Part of a small language model's weights.
Size: 10 layers, 7 heads of 32, MLP 896 tanh GELU, 6.57M parameters.
Architecture: LayerNorm before each block, biases, tied embeddings.
Training: a variant of SOAP for these matrices, 487M tokens, 4066 steps.
Each number is 50 + 15 x the weight over its row's rms, rounded and kept within 0 to 99. Layers, rows and columns count from 0. The size before them is the row's rms in percent of the matrix's.

# down: layer 7 MLP down (transposed), 896x224, rms 0.256, rows 162-165, columns 0-223
# up: layer 7 MLP up, 896x224, rms 0.236, rows 163-166, columns 0-223
down162 094:39 42 21 39 47 24 46 43 26 23 63 68 32 47 34 56 60 39 54 59 50 34 52 51 45 38 59 73 67 57 56 51 33 37 76 39 54 33 50 63 53 47 40 71 31 54 44 41 73 66 54 30 45 69 54 61 35 76 63 40 27 76 67 58 53 35 43 46 66 52 49 45 67 63 57 64 54 48 45 24 33 66 60 49 12 32 43 49 44 25 58 13 52 40 10 75 76 38 25 48 56 52 44 41 21 72 42 58 42 42 67 41 42 31 57 47 50 42 41 70 57 53 35 61 43 63 49 61 16 68 15 64 34 55 72 24 41 38 29 55 46 47 50 74 82 75 60 36 45 41 59 38 59 51 68 54 48 53 48 54 63 74 36 37 61 64 50 42 47 66 38 61 46 73 55 16 68 72 58 36 45 35 36 34 26 42 66 44 62 43 58 53 65 59 72 33 58 35 54 41 56 57 60 54 20 45 45 39 32 62 45 73 79 63 49 57 80 31 76 69 34 55 43 62
up163 100:80 70 58 63 57 56 32 31 44 49 68 16 49 40 33 42 17 42 54 55 65 11 50 22 53 55 73 92 61 69 41 39 32 29 61 40 46 22 46 53 58 34 33 40 28 20 70 54 15 53 67 45 61 40 57 60 55 27 75 62 74 77 28 35 46 47 33 57 22 36 47 63 61 52 59 66 64 30 67 46 40 51 56 41 39 52 59 49 73 68 34 50 60 44 50 43 27 50 49 47 47 35 55 57 65 21 62 40 47 44 37 38 41 70 59 49 36 59 53 33 48 44 61 52 52 64 58 35 61 44 35 36 26 56 31 78 64 48 49 19 41 63 43 79 45 54 47 61 60 44 61 42 31 42 74 46 67 68 26 49 73 56 42 68 77 51 44 48 72 20 64 31 70 63 34 41 82 68 78 46 46 50 31 57 35 63 48 50 48 55 59 64 43 32 63 57 54 32 57 51 65 47 81 27 49 46 61 29 37 34 43 42 34 40 41 21 48 48 36 52 37 42 52 59
down163 099:44 57 37 24 32 68 37 40 50 55 42 56 59 61 23 81 28 74 49 52 78 62 90 73 29 87 52 43 37 34 40 27 45 50 57 52 18 59 64 42 54 62 52 37 71 47 32 64 49 47 69 45 42 42 43 66 54 45 61 37 55 59 52 34 62 37 35 30 47 70 40 31 74 34 45 39 49 51 63 86 41 55 37 53 65 63 64 68 60 62 65 26 55 64 64 68 47 28 27 37 58 49 61 53 47 14 38 52 28 61 29 48 35 56 59 61 52 49 43 50 54 54 72 34 67 57 51 24 40 43 42 62 63 59 59 36 36 76 51 42 56 69 28 48 61 63 67 28 32 15 72 32 78 67 51 55 58 48 71 27 73 41 55 17 28 68 56 68 72 58 43 46 33 37 74 34 37 63 33 59 55 41 44 63 45 31 46 55 38 60 41 67 76 37 48 37 61 47 61 53 40 70 42 66 56 60 36 57 52 54 37 45 42 78 59 37 75 73 18 40 57 48 69 39
up164 113:84 65 19 56 67 57 49 62 67 58 55 44 66 34 40 44 50 53 42 45 69 56 30 47 44 41 54 33 38 50 29 52 65 56 51 78 61 25 24 64 40 31 51 43 58 39 64 92 20 61 60 87 67 69 53 44 47 53 60 43 40 41 49 57 29 53 47 26 50 26 59 51 39 47 79 42 43 55 30 31 37 60 50 83 18 49 44 79 34 46 32 40 46 67 55 46 40 68 42 53 44 22 43 54 39 48 49 58 65 50 36 48 31 40 30 80 62 13 26 38 31 59 31 29 39 42 61 26 74 40 49 48 56 48 56 55 57 42 38 57 52 32 39 67 26 35 52 53 70 41 79 59 63 32 48 75 28 41 54 95 42 64 40 30 46 66 36 58 43 73 70 43 45 67 54 79 49 63 40 49 59 38 74 60 27 35 47 54 68 41 39 41 31 51 47 55 26 50 24 43 58 55 40 69 85 31 58 62 57 59 47 64 44 39 46 60 47 58 64 55 39 62 72 65
down164 110:62 63 51 69 44 57 54 27 61 58 75 28 48 48 49 58 50 41 47 63 53 50 59 55 40 24 00 54 23 35 33 48 58 61 54 58 41 53 37 62 56 55 40 38 51 28 41 96 57 61 51 40 30 73 29 40 63 47 55 67 36 37 36 29 71 62 41 34 28 48 61 38 45 70 60 79 43 55 31 36 62 30 53 34 52 53 61 77 71 69 50 65 25 53 77 57 17 46 46 38 47 59 53 48 57 54 70 48 48 52 36 67 48 42 58 57 33 51 58 56 55 57 54 28 59 44 70 56 29 68 23 37 59 40 83 78 43 52 77 15 57 35 60 63 39 35 46 60 59 38 34 49 49 49 60 56 47 43 69 51 45 45 59 49 65 73 53 42 59 57 50 70 53 56 25 39 59 55 65 51 63 56 54 57 53 39 00 52 58 58 59 52 17 14 46 13 38 52 26 32 79 50 46 46 69 71 55 51 32 60 70 36 40 71 21 56 53 53 39 63 42 53 60 26
up165 102:66 34 41 36 54 48 41 65 37 52 10 51 40 61 67 60 63 55 48 46 58 45 69 46 73 75 49 40 42 45 28 55 51 61 22 57 70 42 71 81 36 54 37 49 52 56 56 48 34 27 44 73 95 43 39 60 80 16 66 65 52 30 59 57 67 47 64 66 63 35 63 60 50 57 51 59 28 48 61 72 48 43 28 21 55 53 57 44 53 46 43 68 23 41 51 48 66 20 32 70 52 22 13 26 46 54 61 38 35 48 72 42 19 60 48 36 37 54 50 65 53 45 61 65 67 38 14 43 51 48 48 47 61 32 43 63 75 56 52 58 41 49 68 45 53 63 46 57 57 71 58 34 43 84 41 38 71 52 47 72 40 53 48 71 66 75 47 59 48 50 45 57 55 50 42 77 53 42 54 55 29 30 51 37 47 42 50 69 39 63 43 65 31 49 39 46 33 36 55 59 52 44 51 78 15 65 39 76 30 38 31 24 56 43 77 35 39 26 34 69 62 20 70 70
down165 099:57 54 38 80 43 51 62 61 68 76 30 65 64 66 42 59 59 50 64 50 27 53 44 45 57 46 16 66 64 19 49 69 37 62 51 54 43 38 42 38 50 56 20 35 43 37 44 78 32 53 46 37 63 62 58 64 32 51 55 05 56 47 66 46 38 58 63 50 55 16 44 66 20 56 48 30 51 94 66 53 66 55 67 56 71 53 15 88 32 44 58 46 49 50 49 35 57 24 62 14 82 83 63 49 59 51 53 75 44 44 25 36 30 43 43 49 24 57 43 63 49 66 82 67 56 55 35 53 66 23 71 56 52 53 43 68 64 33 40 57 52 34 43 65 47 46 55 66 39 50 74 39 51 76 42 77 57 61 70 44 47 48 55 47 33 58 47 45 48 27 50 47 63 74 63 23 63 72 32 64 42 22 50 48 43 37 53 52 53 36 69 65 58 51 48 57 43 56 68 39 62 59 51 43 57 67 82 37 63 24 33 45 35 55 43 58 64 45 50 44 48 63 78 66
up166 098:39 52 46 36 52 44 55 43 49 32 35 17 30 73 35 26 49 50 39 36 38 44 17 69 50 61 52 43 59 53 56 34 71 63 46 63 58 26 44 62 41 37 61 42 29 47 30 34 51 42 68 53 49 40 24 49 48 61 35 73 46 78 43 66 39 46 32 81 33 91 53 52 50 54 47 57 60 66 49 23 50 41 62 59 43 35 66 54 43 29 34 39 37 63 68 72 31 35 64 41 59 56 43 70 58 46 44 50 66 43 62 33 49 70 76 34 41 53 45 71 51 30 59 68 30 39 47 63 14 47 57 44 41 63 51 83 80 71 32 66 52 46 68 74 70 75 27 27 36 79 59 58 66 68 50 50 47 60 37 56 34 55 22 52 50 31 33 57 46 57 41 80 40 35 39 26 42 48 35 52 33 63 58 19 26 31 40 51 75 73 42 59 58 43 42 64 28 52 62 51 50 70 29 40 65 73 53 68 46 73 65 49 34 28 56 43 60 81 60 51 30 45 76 64